From a checkpoint of a small transformer trained on Wikipedia.
Size: 11 layers, width 640, MLP 5120 tanh GELU, 95.9M parameters.
Architecture: RMSNorm before each block, learned positions, tied embeddings.
Training: a variant of Muon for these matrices, 1461M tokens, 5574 steps.
Each number is 128 + 32 x the weight over its row's rms, rounded and kept within 0 to 255. Layers, rows and columns count from 0. Numbers have three digits each. The size before them is the row's rms in percent of the matrix's.

# layer 2 MLP down (transposed), 5120x640, rms 0.0352, rows 2618-2672, columns 128-255
072:109115176159103099146110154131094218152073104080150106081192132072122200171130099068153142170110122165118086166134115109060184118135161125086114128087046103124187125111133142115104135100114132112115189139144092156166139128141113091144114095185135125089128151110208141076146093145111166099158113138162168069170126161101140130128105187093114168086124141041145115144091110127134107100129
107:143096172130152156136129160086085132114165097118100189112109172086143145145163148103195058115160131115047192152152096154104117116087105115091096096030073134101107100118063072137142120110110109111149146078105091110138099071137145080120138150060164120091184174095076126129095154182111152116152151114138094180123111119085163116115133124130165127069139130146150118172127119148153099057117
087:160167145081104079118108169126126173119161086150114115167119166143130146138130088130136165126108109092220162127176126122148123126060035174083088163112118185118081120148053090136168165110078158060131095129124090073128069122110123111112140158138171129113154163146183179078127146180110127169125173075176157100112090096193121169097124061074158143139148101141118125067143122042120105122164
071:088114111115073145161148068118138077144133140185136148121132157161151106161109116179147158156108058184093124102096075107105134097132160119159147092147139110136144131161167145104107090177113094154146078130142139112178108107113132150138116149144073125127186152116077082107091173181117138137081093089102117116135107198113157176155117129176120185150116146137182099070177082212150157105158
103:110164124123117122170181186138181099123184131185117180097099125093139105173114128093143129165121108141189102048093107164136127124165042109123141114077118136169109121117101124133091082095197065129099118087118130115058181084140090065127105097086150143086100182133114160069125126130114114157122111126177176160164094126097077154118147150118098130167137117133145091169139131133129146129166
092:090158092083123110115183111114115138136103157125104070118053120059168045155061133159094149143157128137143098095138162049187124071170149110196155086156151106111071158073130137059201080130169115109112111153134130133118102070172101144129111106167126128129155163081138152142145128104119130122086080161127179109165094155160103186114161189113101080093181105138160112146087140087107209120223
077:122166152120108172087093114116151096111112098085138092099180118131121141126111078183144085174113134173140147121130133180125150114139118132094133115105142091082139107174139070170137106102127156141130102121129171115143117121100102142134148088102172131114099088109136089097103144207115119109107139171089128136123098161173122111182096121109103234140087117137138137068126125141107149114094
086:174082135152145073104126144165141197188129117084095034165094138106104192078121150149130172095100124081157110092134171119119153190171170129171134159137069118176157190094134119152179140152159108155137124171097075154114145060178149115124154117168191115094105116126170131116103121134114137131113069126132138163096100191169174122107076214133128162126146118155126105184117157095127159084116
104:101097116175140122092116090117129141188133214127124137140142121062143122138143079156114105093137154140177111144109166090095183163109116188123198143111116158134157149221135087198145090169123038112175111140153131100129097079153124103188137093149135078102121112138164152160183055084137076122117108159084102059115126138164166112162140096158125110125158136110113169146145161135088158096107
087:164108108111090119137150098174115154146133136082178199163170111173119143133119131197122157107159083065105127152139125146140169123146094129172098177109124101118088051132144164153123132047101159162156148056116115124154111114083145156117114135128067124122139117141132142125130070134139141142150134143163181134123101081133160103122118147144079093124166101119107066134146119076096096110150
106:152147145168124117145159097104123145111151183145211135123179151095145146075102159117124159140172179108098143203093117081104095094139121150101090146177126155147086111121140110142101157141129089115089125109080131099112086130155110102100156138186183107125144099191128103110134126092150157151113160141135112148118105136110127171100107144136116111154114109127105174164129110174143111114119
096:159129129080113164127171123123157147129125135121152163127097173169136163204104094158156122109141158091094105183112193139084108131167149108081115098086100072090134121134086172152084088169139135142143177152138122113152115115177175148125114123102106103140126180120120175166121129156173092115120141111178047103149118120118138156190120159139157195144095138048150126156131160107039117124096
099:132155103141079115103187144089198137133154092171145102114104159135129119169118130169137111113166094127153166137118163196148154098146117165123154147115105101154132116174100101134154095202139157132146148158114082102081130122140176152109133107173157117127164153113180150135107151196150094187096163095058136103114131042114157107112118082130140138141157139142172141125159102111136132085160
120:148119091046158132088128142106101112111137123091149086113074098103159113107097158184177128101127146100118144085148175087145144150100087117111150121127145134137151116126119095113115149123191130136130183104131142123126181125119068140168106154162125128148198131144139094182125108086137153144057111130153115118126110093138198142132136089108130069122157076140063126137092130083107106151096
125:057155138123161131158050140118081135160167136109137143128143110151083174092114155148163170132160104134125135104112134172152131136090108166141104160136089153089136106065109160129057130162160087133173109080108127129118147093062094144182112143131080086136139142048135118092130176141000137146118138128147132128122112126080155076074175129128138127125100167106106231112107095160184121179128
115:103154119125169086139178135146107085155096153152152125111206093137129168175118159118183103172144081119176188098038085093155112146068076099073161178134140141136140169079102167163104179100144160084149150123144166159196161106124171132099091095152138169212109159072091097133095109108113120137073071112113093157104109047151107148116111176092164143085157110146159139142110147079147172099077
093:137138160161141191182159138079126125116134105173173109156142188131153100104118129079125122089108141158103147128149084086115105136104136100111177093115112137176131144174112104104113182152196127119133142130136097171129159137158146156181120093129104153126092117132119166094108111140129172152078106136136105160145185197183134135135082162131085126129134128101216112109123176112132154111131
095:109114124142146143029227228176128136111152185152151124194177123116163101200132137124119124152094124113101108103093167103076101164146083116122133110156127130164089205154196076096106136170110166124145186145156100172121166138132166097180184164088112137118097142168085162122067125146121215161124156130115111050106127165130065141144140168092129147154130119102148140121142160136123083133102
100:070189129154092077096141102108142140156151173093135147196154120127107091117108187177100116130094071063120101075109122149120137182103090150143129121104090116123117106129090124108058118138131092121132151107193189125114128157146131122080124131127173124155147123208190110094088157137096055121095142168087125155153160095102129163142120152166105117064154142200106097088139115117156142079156
099:130124135122141122128047115120082114121106137150117116136105114179113156160147092170159169118199104183111123141206053178166141147129127189183109177138197117100120068112098111143116137167104117114129139185135140126120082130138084107127131155097116081010109106115128040111129126108149109192192093143086163117095123160080142091087144114139160040134147138051114133066077126141142157153139
160:087079088126141102091105167137123115115146111083145114128100152076118099097093119137167196132103105173118051074105129148123129136117106144215172134141117083087101173156104160124103135096098058181112079190141177097121169083110136139187142139089072089124185176134163144128086152102098095130144111136130121066133091150104124087125165104183152178104147100155166132100114123172078164077129
105:131191165141122134089107142191140114132142156037132124120118126118097139127112110134119148173117175135116145185110106140098112106168123148160072099144120158110151085089129089076148126130135129165099119171179148116148141134076078158104110123114152163056081157116175141091161133169087119181062051103159111154112165150105137116136152117090137119146164111123188087123087134181111090126065
101:147138132116140120140122166072128174147140198168116162110091119166122138096174130178146130092077124116144144137046147165094137170110127118167127164064150130168114080117174099130142050142095162195154166128135117130111149067090167069118121099125098185172082143101149133126124067114119121119095138104135123155170083094181078160137120149080187116172075113083107099087053094113151153144120
109:128131169140122180149070151123133099138103127093082133145129096093148085150146137118171181101180136089115193135159149167120161149148139138161116165189201163109119165152127075126147084090189134125135088171089064145126124059163084115095126188145091146197156138082158115153183133160128101044154126092100111091160128138122101141167136134166109123150111103129152135127164144094080141136173
110:095097124133120130084124143154132148076097167098101107182137132170103118113137109172105067128091162075131164143148117172129150048131072107142109109082140149170093100127118096098149177132158114173121089143136077067125158129126096102131155139099111125091109115103133096132052154119102129084120146103095076109123182139143138145136168147096111075157109105129203083136112058114153095138130
163:143140124144127098163141113147154122136179171140069100181137167122151079073116160154184097081209103126090075135124122097079101151217156156134116135094105098127117094187133069108120096139096116102160198123156135100080108117060076199128144134117126181133146102093208148116137067167147125056120138101138128107140137107158145070096171158081151091128174133128170132160138150156128168134113
108:115092146125104072154102116096095149148146095133114161110111105152121118133120147107153146165104105055084208057154159099143170049079082145100122146107118157146127137091156070121148146118149124099099089068185135165181139171107133112142124133160172090124140108097167121096089110086152157124123115150122150163172133100101103102109132061167148102170094046111135145143141163108137102131131
094:154117179160178095119109082147082108153085111169173141143095112135128150182190177120142085165136115140164168104116084141106103129156108051149043144133127124164138155065160137103186148152134154122124193146142105089107140128147092118064156197126137073144144048189106137081126099116127073096129069159153131150108164116157118192143098164178081144067102162124140115170093128125098152066148
128:139085123118163114165132129095172160156117110115146121109134090034178096138136155074082089097173125164116134144090145151115122135077140082138137115174115182153082079146120162143102084147107168101131207143080066151130124087132114116167112131123130107111097185136114151124161137168120073112189134123143097126127110153126101084087138095161115122123066126128208123131144113212114120138126
101:183141145120145125146177136154163091152081128107111131136116021075106119132087072166129153144079122116104096144152149156027051123140136168169113069111094154158176107153185066104129146131170119076126152124126121192109106109076099171100102139111161053195072178146131133092130148172098140133067126097146177140124086084122114081080109092183152122139149162119151137149112131121095098115143
105:134058139123151156100140147118101147084134130197099128084163140156122122098136143106140114137096119119170109108112146096108158180118141148110128194140189098138095109116148140116117076105119111144164172121091092169136138136130086148112148120112113137147199142127123121171088118156149161136193142126112120101153111121136108140097156143142132169153146203077130117145162106142165072179089
074:143127135195167148082191121061082060156201112149187157171206098129096061108093025146118096145059140070121173120174137150130105143159121119119164109110121164085171143088151112133139117118126145124094165107129108118075132113116117179115203098105111172128104185116139050158092162091174180089080180047137154075141157159089112085112148109066088086144151188067104170168112095230163104171130
074:106118159123194121140106109119126150109175135170132109095190178173112187063102111141105161144109182162131147151127176144139019115140105180142149128135134081086069170123149111097141130118127160139094054097131122084109128154188159144093157106132117087104129139113161135101189122122141076124191194121139083161104137103201066124145138162109124164119177118121071177112150103133160113129087
086:106216139087108145124155146158164119177156119134153122104181122105136162095124151113128155099112087080085176165137156146126131092084111088089064097153163105170128109105133115114067131151111125109164134134148158157140127156133096151135111110191157084116085144115067099125133195105144169087069101093131130140106152132205121122135134181149101124079150108113108094115109141090122142032125
074:091094139080098089101074180149140118137174108173125145166148128113150114147145085148144079161137129122204162190146157168175125108145175098105101109127177089129124078140099097162117131139060126122086101096178064180159125122174093189170151132187086098137146193102157144150117121143128091138190135143078157123158165144111094115060080130103122180130182144136097161134124090172081155170165
103:165145073113141214178109104175087189122042157079159134100107112148132192118087085137144118117137145142169060127122166138178120102116144139166162148121138130166188117098115066097192131163150201116175122125104091114105083131143113161140093167112120123147114154136120113163128124135121147117086165085164113171149129072138172159087118176075111176138174121121144100191133133148082120179071
104:140161124107107146154144049157149148125131190085132063074141070130118119104146138112147159111121183131097103061175141113120113121126091146124153132129193100113111171126021112141108152106171141129133133105071131105142099119073120113146084147131102077104151123091105140121132115138129168115118169172139080137096181071076157153158126168069110172176165128135128129090162170097111102129165
099:150145143153129157112121135139136095119142102142134175136100098105144082124101136155123153124065092109114130086071164136147113122074118178115085152091117146162122201098149176137135155066179143146074129093164103115102085103195139072123153160111125155162114182094097136133113154142068096171187102172172058086151158151124138092175162074121113159159147081133119181139119139135137161121116
121:165122133123133182121060110143127129105198172098096141131128130145099240104143060092116174130081124138164159118137154110122194139094131167137094112137152062176137084071111116136105142123126133110107174120132080125111205172148051202130172159079161121093102147176134137108128130076122098158128051089033071194118155105051166170113047114155069141090136108117168146090127144080089104119088
087:124083109084103139205135135102113137132128181086126111155065138156170075083148176169133133143118120101094073159142131106065120132122149112106134122145087167119135136112122171108155114100107107130123081145142127135112197132116120191133151131149102146132143084203099132120113093162108102107168125089092172120150079148098113161116056165127115118142120083100100118106115163172118136162128
101:118126160092154077121145155067122110114135078092133136193071169114166175153102131161135172075106055097149074115141136080171195106147083121131114153141140106085152175108121185164130112092140122134167121173121197222129118093112142045097101146186127133161136127132159206138181171092155172129173106172139126115133065075125111186120151147178156072099146108093132147135138152091142190093130
105:095147157124139151101124111104146143059122156102125146147070120157164053091124160143183130123146117145138141145117144164135154115199108122206136083161095106145154198123114163101120121134159123111119174116113111147187121111127129090129101097089125157151226165149161133138178063156156152200146132152107115102157107118132156104105153067125193124124173121097140141117097110095149092123090
103:120190085194210155149039143110091134128142152135157146118098101130136035159109172132135185097111157112143151112164098134079166133105127151099170198132120130136097119164099164148179115164112090090143166130168157078189115131150144103149138139147129070183150157142112095125123176081118101144144129086140139143120112183141118131144122167126128162190130130091172151110178152175099153072162
090:142121142125089065141112124161163148177114174125128162144112124157111076160093143142125142132157099114098153098113105149093108073163160126080057147135159169135122108147118134199124085088163165133137096158120075064117072155108148153074106107141131145151139071132166195190163157107163158047178070129099120129085175125127074193130159123087151115174120181159169103144133091114200148204108
108:139111132117148085170144201110140106175125113148105142131170105121179160140052147161085093096132161130079145075120148096109150102162145146143117187152143115152117148155110120160105149115150082175119163099070099101118078141128178162195155089110079102174149141051146148121150162151134169177090130098062139095202108115093155140066151142130180136163140173149168161100092141162095103139133
101:151096111123134134163121091107098059164152086158095145125105145144068081162131128106088111097199178109138118115144114160154157137100134118128074118079166121112120112158113223176156159061177159131143121104069180216141114132146069154102154095109130078147107142143108106096100100151120152131133169087153143150093069145116085179113160110111202178091162150174137199177148164200158080129164
116:129107153161115165083078182075131148141114126106096172171097101155168098125104181096111052142106158144124132166136023083175158075122093121127111155172056151136145079083112184096130162105211102219121109145142167114116189056070149107106178143130143192173064113137119105100139119128068143122185127149148132197168143142152123146076115086173140154151152161145173203169109110170049164113127
139:125081102049074162156141114092093194154119165104148136123134104178147140140128127086131130098179114166157144194180116179135117144119119165111095177124156141096132164149077141105146152128155128104169143138091084107092097112091127125116129168152053129135082139149109168155136147191115119108126132168136088123154129092123178153136148155117131131153134119077132127122115079128137124119138
094:089164102073125107162123083140103158144101154134144127111164148112138152155138103110101114112172178122152101168190119115113184133120180119125164118152152153198062088076080146168186152164181154135122152120170097108098124083133101076117148139171154145148079092138111097148118102112117153061115137168108155137111155078147115177136167094148168162161127105135163128132158097174187118195132
075:095165134165114100147078149163123098154113165153112089142196082128187081135133070158159146156119094174150114162148056107051132139179122166142190118143140143176100134114171062118161061091098142110146173128173119148134103134113112072116073143141114122142165154068146082127127106087112165096078142114144108109068139115080136157207113196098110130114110140111079108126108135168136175120060
095:124162081129129165117085149142163154156092133073159156112100166127194156132115086145145118140135101188100152115069121165137107131111124088075119178096059141216166103119094136155079191097116158051138082114069047159140132089079078117121171153141103118144064204060158088064075107120091114120120134134118098113116154115159133160091119211172151131113111142134099124114167118178130077137189
119:132166134142147109150144139095131163158141124085092139157122105187108150135122137155106142144108153143188156151097140092212181101095176186138189117161133137109100149094103170113128189145198099128148112163105159094127094110116124162118135105110201201098097084096054152131114092129152113093113088141127120164129111088152095156119152114150168123143109148086135129151108182155150148122134
091:089146141097132161117137112132163149065105095088127139081108117155127193112115134139186064133134139081025144133141103166106135051081144118142099148154117108130064142153135093148174166092162135135097170090104176129152194138107105146110146122158148143137141101145126170152121164141109144159083126150115162095126131067139092149082114167062117150152135070115102092119134119156135122094160
084:125115124178115145134148076064084094101154144172129174113095122179175111123121138090137222124134086181195122133183126177126113100116144170168095122107176144142128108144095134134110237167099135133115125167152068165143122128148182136101094091134146076144126130121083114111147119127135101155133153164142121123180088106157099105188048196126158139112146121190114122136189146123117102132109
096:128128159151131121118117081192110131123150182045124120140219098148133147182166140135130144110108108175055085179093115127175213134055154152174110107103155192168088143098141169209042186088089138081175179117167125180123122101101129137087121104105123147188158114092166144118162171125110119163150181108134146108084131143146171070123163138126150189096157073135199187167142141155082136089118
# layer 2 MLP up, 5120x640, rms 0.11, rows 2619-2672, columns 128-255
106:103127120151130155137135161146133114140197125185177123150130106118151121131166168141087146122111128116121094110111136146074101203088139146191204091124126178116127089099120159156153123191069112133126106150124154093146118099205144133064159145126196135097161159168054066195125174135168091079063119103140128099145111177181108196120181137149157149168184127126089114123108100101135098126191
084:137116136105156171161166109091063110106138133133117117156073163164058125226121161111139055109212082079169118086078105133075178133152138073168080119176148103122127112117155158091093082086117148098163097116185141147150185079067071117058132118117111079118126171173136141168149158100077123171140125096108168121148065120183134133112126097106116119077081144141142100114149146158116194233083
071:129095096154122124117129124135150182073093138130101124104103133154137108116154148132121175154109102087150127093169140102083162098067201096158076148157078110128164106150109181093140166089122114130129125110120120111097136095200121174084128186134148110128126159176155119180145113115110206151103188057148145100111098098126136098161104105070103074168124112095110131087088159067126111111160
105:151197157122136158175136130130118195064160130152115143076080109108147109134168133105160121210116152091186088067108138142096119077097040091126133159091132074149184122149117137108182102130092159174089134178121119062151202146120127090139177163111078127079203174114153103141143139153131103180062156105171156147157132171083105102118142161122036116154062111129120123185111081107114112116116
102:144172140135071143144110176193185126093133119094137173041138100110091147131119173123140138130112154110077119118194124169146093111096150113077106178119078120133148043176201072124067154136082126082185099070144176146079113116096104137119142149199116092032183097137090139147131121133098123169165149100105137134148253162133097111156144101150116198078146140149123121139110119128100080147085
076:103131122117138155151122239088043098113128153110212071091143173109085097127164128156187132135123059193106146090092077137125116099172134111148086103118083085159150132140175175115109168182099151129112131180080112159171106163126144084118185115124133098155121128178105095104144132100151145144146101108133120158119070118121147172132152122118094110088114134076114095136185128153187108107111
078:125096064122088177149094128085169142118089090119194138128125144137108111101129139085125135107113129163133121105105119100170118187107155144118143143168124160128159140136161241112093100206119134104155121199226134111090126141116129092082069135129137154118121148161144073088185092119138131121083075141160125098167162197143111106130186157121110119070138124127105147103147089169102103099091
100:083160113187116119153113141209123132112122146149150064139118133101150094118138094122084123116131203136077154108134120078171144120140154124141119136192072143128086153120104124102136117162118122103170146151086108149145163152104104185128092073179176178161134135136168103201141129140085162131133121144164081127153096111086160128108153074123081135174138113111166127116105176124134116094123
092:080132121113109144136174166112043122111081152133118108135140119146135097140132111137137125149117123114117148093109184152153084121124136136141116105207158172145152179117131090126129131149175131111145134162122124132187153163132066171133140130140154132159145140139126128121185147148135100158174142104162207109119163130133102191165134108136170127157122107149122119127130107194118155182132
103:188171133173138093186193103137120218061109140112146101148103117056131117093093089101126148093138157130128081152149108186116116121137145095117095137104105122122164100124154183143135139135130139087100173103144095140152152104120127092149125125110128109112127108095137096163108165102141097146094132135080103134093120100100106149081183150180164089162170204155105147065175072091160136120174
089:135165136075125154117168180187177153147079141095136077136109132150140099162133162091116115129089166181088114129121122122105154123119145079147135131085135129134154098136080122098123157143092180161160065149119175150137145145123140157108146099089121070159146165113144161167158208136130105125151118154141109109110099096135163149166098151122119098111133168060116078136089214128096136111139
105:146093144113068189114023112092143093143062132131139138135140102126184194089167163100101103191100129120096161106128120113143121235056121099185154107127084155128123117103122151107168162157128141118072113191141146094163102101127070133112135158116141112105098147058073181087169157127121147167103056109103133153109140167144078119126128110141164101157169156146088084119030198187081138168132
125:173142122165125123108111162173112056099132154158141162129137171130144092128181114119100139081182156152126147169143110160120111144151083166103141140114145084159136137130194103138133067113066092159097119104144179078064149131118214118129100151136144081085108203124106124105082153114127128189085162110084111116154159160133154173111107104168119096105083137159143126090100084132099135040124
123:146133150118134140086072147163079115082095123117139152140057151123186046160169123180070120116175098171104094162100168136167161104113110164124153198101072136157063140128166163127219100166104078171093126143145165057109129111126106116140104116169129088044105113186129102172147146096070178120076134134139194116076118133152133124182130137150121125145167094157109092141097101157103146092136
110:152125116121064078151108088157141112140095125105109151105107146164122087097136061115150140130137142092155057181202177175113158156125132117127122084122141070197095078146151078125159118092153160126119182082117120081099114144157055133110132150169147032128194116186100118125102132153098136099198142082149137114144132157114139107112140152157099126140104123087140162089136114120112118128145
095:097114123143102113101175139137121140098117072120119087181155127130092132115172098154101133116108129113168172177105116147074130127173152158127142145081159100082139114113153162190153129097110150083158107152076162115144106134094189163124109150154147138028155120143084113164167094157132070114102076108126096138172110084087102150145118127118174151114117111124100143199150106032165093131044
097:140090116097116157103114090148165131135117105103135089130086145114138131062120105121065132159107142143108181181125124196122095162112084135106170163128157113109072135106104108093109127152199099117121115129133204144125155161175081095122086095170144188108124177105095113187107187178081150128114122166148091117168141120156180075126140150138158131130146147146156110126090142106072143110096
103:123092171164108114161111121134130161167101146167180131145119151122116117181075144138129171232134124160106107134144090106122109147100116137195123103098143145149114131134133149101138125098126091133151164153040184185146135121145088176135135130111148174079118130123140127152101114069123089126145068155124178111089113147175122137183143137089083075111154065103167109114087144113172136120076
100:134166099142134029078185065172133130164128133169127116126121174099145115126116146087123105112137121112140095122143151201100135112106101142117121092124108125147140172081134139106128115170096110133122132074114180123120127148118117127105134111142147104139124172130139143141121100152135053219059130177078121071135122103131121142131180133122115050137150063122207155094134126117163163142135
131:141094158082173164131108131096139137096167097096165096135135189114110105106138093087103123100124110119100089127160159126130149110128164065110142124131136126087137164106104184119147100208109138101086098088114154105134179127089105167157133112148116133114181117170178091134146122076186145141152128092130129098148112091168090127115122141130085154135083105178157099130200158133092168211147
113:137161161110112135144138154179104114081181128136139125143156090154117102123124120131084197070133131134131100135178106164086113056173142021096129139186152100132167149151123099111118144147099127160162114181174113135187134104102200091051120152142143106111101143143141112102138171065069099134128073129142124139124138071128154130140109118156126118146106110140122100101193167104163109101140
108:151154198068116164051155170132101116133197105095129126134148122116146136168106201094101171120167087109059133180124170123112123106130201145089095113148121125122144163127090129181132154129093091166068124114158105148113107152120101114168124147118133069123118121055123099151078154120201118133184087083089136070197109132168073125138177090100156133125105115138112132120189099119115111163137
111:179105191137117114170122140116170180119150127142142160148112158087158145176110165174142116092039183124123085104148096124111122098128158118174149099103128119164085103183140107103098109123166125150135145123091084121074124144080092157076168150123153142155149097170162168102045144103098145108109138111130176104083083137153142138114122101188094118125129116191106136088137123096076107134093
114:132154079182112140122165166086147109129161123102118115122086127142144112122144096131153114090074152098172143065086158129088132099132118012160127103188172150116117135140147115066104082131157145174128176156146151148103119093129126118101163206097148090130164117141097091108176114078088132127135159062159180088110125153176099120130151097088076141100121089077175140113149110154144134092139
139:160094098081064120134167108100114134117186085090107146115128168090096067092109150145168118127134169088140145153149172176140156085131130155174183118126161090130138156090111122096122111129147110114143120068133112122160146092120077182155175127185174142097173185139115093193167114137157078144131126114127125151182109192181109104135166100113121138146156138147132144133115046206156076135120
097:137142094129097113094093087167122162078162100120133208126162110117121057141121170178104153097156154128070158099135157160128134109107111094140155134071114124173104112092136066103142144075145123125085175146113136138135129087104209150141165119125147098115198164173133109147080111113128177131078122120140229082101119108098112106157167160110163109152140048120104113195196156092165094108137
101:104129121123105139088123130045178114153157165162150104116166128203088144132125121061142146169077104114134144120117120133090084096144149151092102130068146098191150069178142091118157088166103106098210196098146128082122075150155130145091125101116123177150160131149152144138152116035139108164127129104153113075147192157110143114088135094133100142138110121066073108115148104196135117132164
126:131154086144115186142156090052140130163084165142182103105084143170155105123130085139161091097136189131142131168154117156140094158187113141116128133212146150161192196116131071070126095106110157080161108128106190109114172150150139122145165150116116142162059143117148157119114141114113192156173109099172101109141110124133048180193094149130101156141146182166129118091112097178158153159144
100:201160099085136146126123081129117073161104119155090127109131153136144104102103127119232069085147142133150095160118137084149076180122145122195099166122092141138124127106108136100146172100151103107186133158129187133149109100126059165129114126170105149161148149164122183141129170193138167109113085148131199088109143105196153117103163146127176122208152131103138156102067164145148143140131
107:113113122109079137160033135113153134122098089118199151107171128119103156132165144138232132156140131169138110193155141126190130195130104093137128164122168082093147128195138141139076132137072118204078093123124050164062133130113096131107071168045118090164137137110153159154107173094148091116111095165113133059119151148122181053188142143141140161118140072105149167059120086134101127126169
073:163130156170112141149160105096067125136127158133184163112171103115124100094084104150105108152094118054100134127183076102051142129164164105165142163129108146113108124069082147109097127149094121149155097122059129144095141108153122155105070098184142157138074116145180117093106092190113143114129076166152192155129099081160101139099131142124146135132164115100085177141121122117061125128125
073:141133147093152127104133128172058146096196153171191095141139124120120129102128121098054103116093096132124123112084140155118107099152129174101160182148135111182061157048112093177114074121162207143166116165169083174118202122122057155113144151145113111076150177112179139147107134099126084123124127137123066117144156122121099136107159148139097119176173098125169109128190096071084180143129
089:126113140160134102144104157149117174084178154173133107130153137155154149108149175090152130153096083061132104091173122119200150160128113162142158090132098125070104121112055107124142082158077122088111073133129120132131115065127121190041147150115145141124127116171155148108180152180087123122150083167138152166158154125153086090103103114113130122147141144106135135124104108164157096148094
076:173136077080175197144097128148089161080105149137098136104116156154147095109114147144145144156084070082000137168103093130114121082097103111168141151133106126094142133073170150117143092090149165156155149149173108106132118137086154089138171136124104168158108056147071074135120106076197204090141115054157104145101129142189111165140121127129099092115141133119104122119120130166150191144093
105:157107078135142116193119194143142118107130169118122104132072124129188115135101141133137106144164189108125152171132153178140112031136112130181157087162114084129091106129144124129140129123162144074111136133151127074074101129156130099081082145078133171123167122200151132053139085102133083113107114128096122115075150106171112115135099118130107135102104137097138152137135190179143105115142
104:145103141103130122100086150123192139121081138133164163116105154099143140143138124165143137171127113137179167153092139176138066147139114097096134143102122100152168138085157090102152170126121163032131111099124201162081136157132106096171148173126097127113070182125129108104131174138125214071131125151137056099112104107118153113134115133193084127137134100120108101164125089095131146147139
097:134096139137078126153141117106099144120109105100134192178138088125068154137166102124109164095175221198105119072119180084143130110121127149132193133112091122066094114091169163178133131129126152071168176092168179165119144140125181115079080101143168105115147107128105103155095094182075084196049120160128169132068120141151185136161158125117159098101144165154108200135154097133113077111097
108:170129137061154117139114114198125082133116129138122129128095145126126115105119159082119151156122097102117114062098148186121155138120136182092090175163160090125147110093107116106142131150136118172124096145108018116087155120129169161144160094121133078166119132161139148158139165070121130076157143130110082055122135110106123185187193144114108151148148107132132101136135104117126171176081
085:108132131202094118092131105147158116129100164149187115163142139127128123151114103087110143120123121128112137073140131137143172173157075159166111138095134106166075132131152157133123082146113129077095140142121101171123141108151149132128123125109142134184105113107078127143169149132097149190188072175117109124128131153141090115154123086119128143101140110141155139159075105146145155113130
106:164169140150099100168119157130157084097103143122189042122121128119106091115070097142107078124160156161074146138103124138088125118152102154151124122116152109095215134132141125083056118141163103129160141054113172100171155148103072118141134146140150114152111151124145117077144167150133086121117169083181129072125118103099159091167130081107127191102129153102130118111119111161104171140142
105:159087103105099124153100129111123098169133136137123081153153109111110159156106122146116092135145108102104182159106160134088146051163077160126050131120098154161140126102057082116067069071084105082131109106118160148175100118169118120138084136164142117123127108138148150125112149155173120093159145086132160156120155189098096118089140115086145162143089073073076167147171107186109182162155
109:142113121157115203108172132118124125128067143121077138136136185117153146084174165104162105155156136102122121067177146121127131116109098099188146123178150169101107036150117162123120101098127106184108138170143148106093130105118121153124153122102151143192084101052091108149155148196124142049126152125154137164124147157125103167142122149102154138147096086104156182122120144115150067187161
093:149076143130145177161092114140171106093144147121162170122109093131131109118120128115047120193141105139137089170255081155101145164095129132140197156126095135174098105094124064138152155116171106110119118140118099164139127110166141109094100128131150113182140144103191120193108118128150139132076088170143167205132134147090158149125124132145115205118099067139102096159133095169142131192128
120:140073077139102105113129126125090116174092074152148115108106165141138118141136156110127095154142092093146122131195114119165153087148101176098107159102154137080102112137081108090156114132103149117093097185090128136081115166157102100141075107155160101128108113074162146158117177114183166107095118119125130089152193130109140135128136123177103183105047123167130154138135080102096154120126
105:060117185169165112125168128083073109058194094109165145148137153153177112112129083116145138110121149146114105142065155121142183120114159109106121148171111155071127149176102126105087212117103154093178128146063167094132096121110101148082094152099112135107140119108130073112156116148112084146107140131113192115120097188186151140185148124089150134146091192131182118107126187155157119191146
112:132144157140074149181207072143093133144131088137087095054149138107115172097195128132156081153157096151115134095166201164054115145183148174051076191102129069138140118112192108166122126176192118175126158157144181123151105087144101090136126130062140161089103150070160106060119168090150172180092108054115174124135127170095071099112133127141114117123108194099132105130198080125166126094118
145:150152086137095135170109104095101161179094190144177171158097149109205120114118150202098133072090145123140138163177113142151147061060048160092176165078089053174107076193155117137128177083172115143170062127072093094054064089115065167075152122141114106081140130116154084132153133154157151095114126086186111092131133134111144138145183152169100091164178107171088125077122116094122140105135
095:131111124122105118185131138072115153098128145138157109095123139142111100164103143112094148114123154067103106136128176130110130111147176141128099097165205119166091115201188151157104065167154184159094119163134115108096115131150089101102146146111079127100062159091097117104124148171065111093120087132114095128181107128166134160108162131143077101110155067096174133154147094148170134129140
078:138166125150138104142116112171115096123124135138107125101141135137116172131154199157099126161134052134126140052103166144156173096093145089136166171166119097092063169130125127145063160154097072181130083103139151116126131115121140186190141127094116115175104120119152173154106142136104107117171065142098178168243085091142164134114151103151172097111094114181124180114099142081093152180105
096:123083068123113110148133147163142136157108082142078123123094172164113092100160172160146109113140148118107085181163184154144114158109165071112141077109067116125149149183069085144069152145150212138110091172123100142168111158148172186103143164071163147148109063123207124157140163180133119223121133182113110121119155105100107155051152187127073159083107195150143146196116130068075086117122
110:116089133134131167140178128118070088094151095105166082152126153090200130099166120110137038171184092117099091078119153127163114121189127099139151099142086115085143139099075126056090083153070100145101193094133121096134130110162121088074104132153065087154156162105122106090168128147086132161082157117129107126148098199174116092159134107088135141115110164175091120092094113066192152189154
093:100079116098133088171077120096144137141213094084175148117125154053106099122070131175140105118177107139120150134072141193137152103124138176202178154098131092172104066123130165145062131140127145102180088094091135183129108123108123140136160112188115150166126080157086125148149048141110151175090097118160094144191161165149135111164173141174151164146179119154186137166186127085122129100035
080:117107092119134114142094131085132107172150103180083183167118188113128160114124209159120182165069102169136106134169119073111151140119115159163135166039177129176126132108159148103162173169100163137106133124115078147133122147125160164106110111147129093136209123141136120137104120127117160128200177145072128084138215090156105143116119172136110107103178122117136053141084101163110071100089
093:123149138112164132096155107067148163121138114143179069096129123180115168153138096164118152166070143094109119131131134176121120202133144091113064101170187105095161117106168107136076130156121181142111110114111119159140185109091090179070127134128063132113175102117199115168131088159157123174117182132107112123104137084138108134108121131088092134112204142133161150127129114065133095076113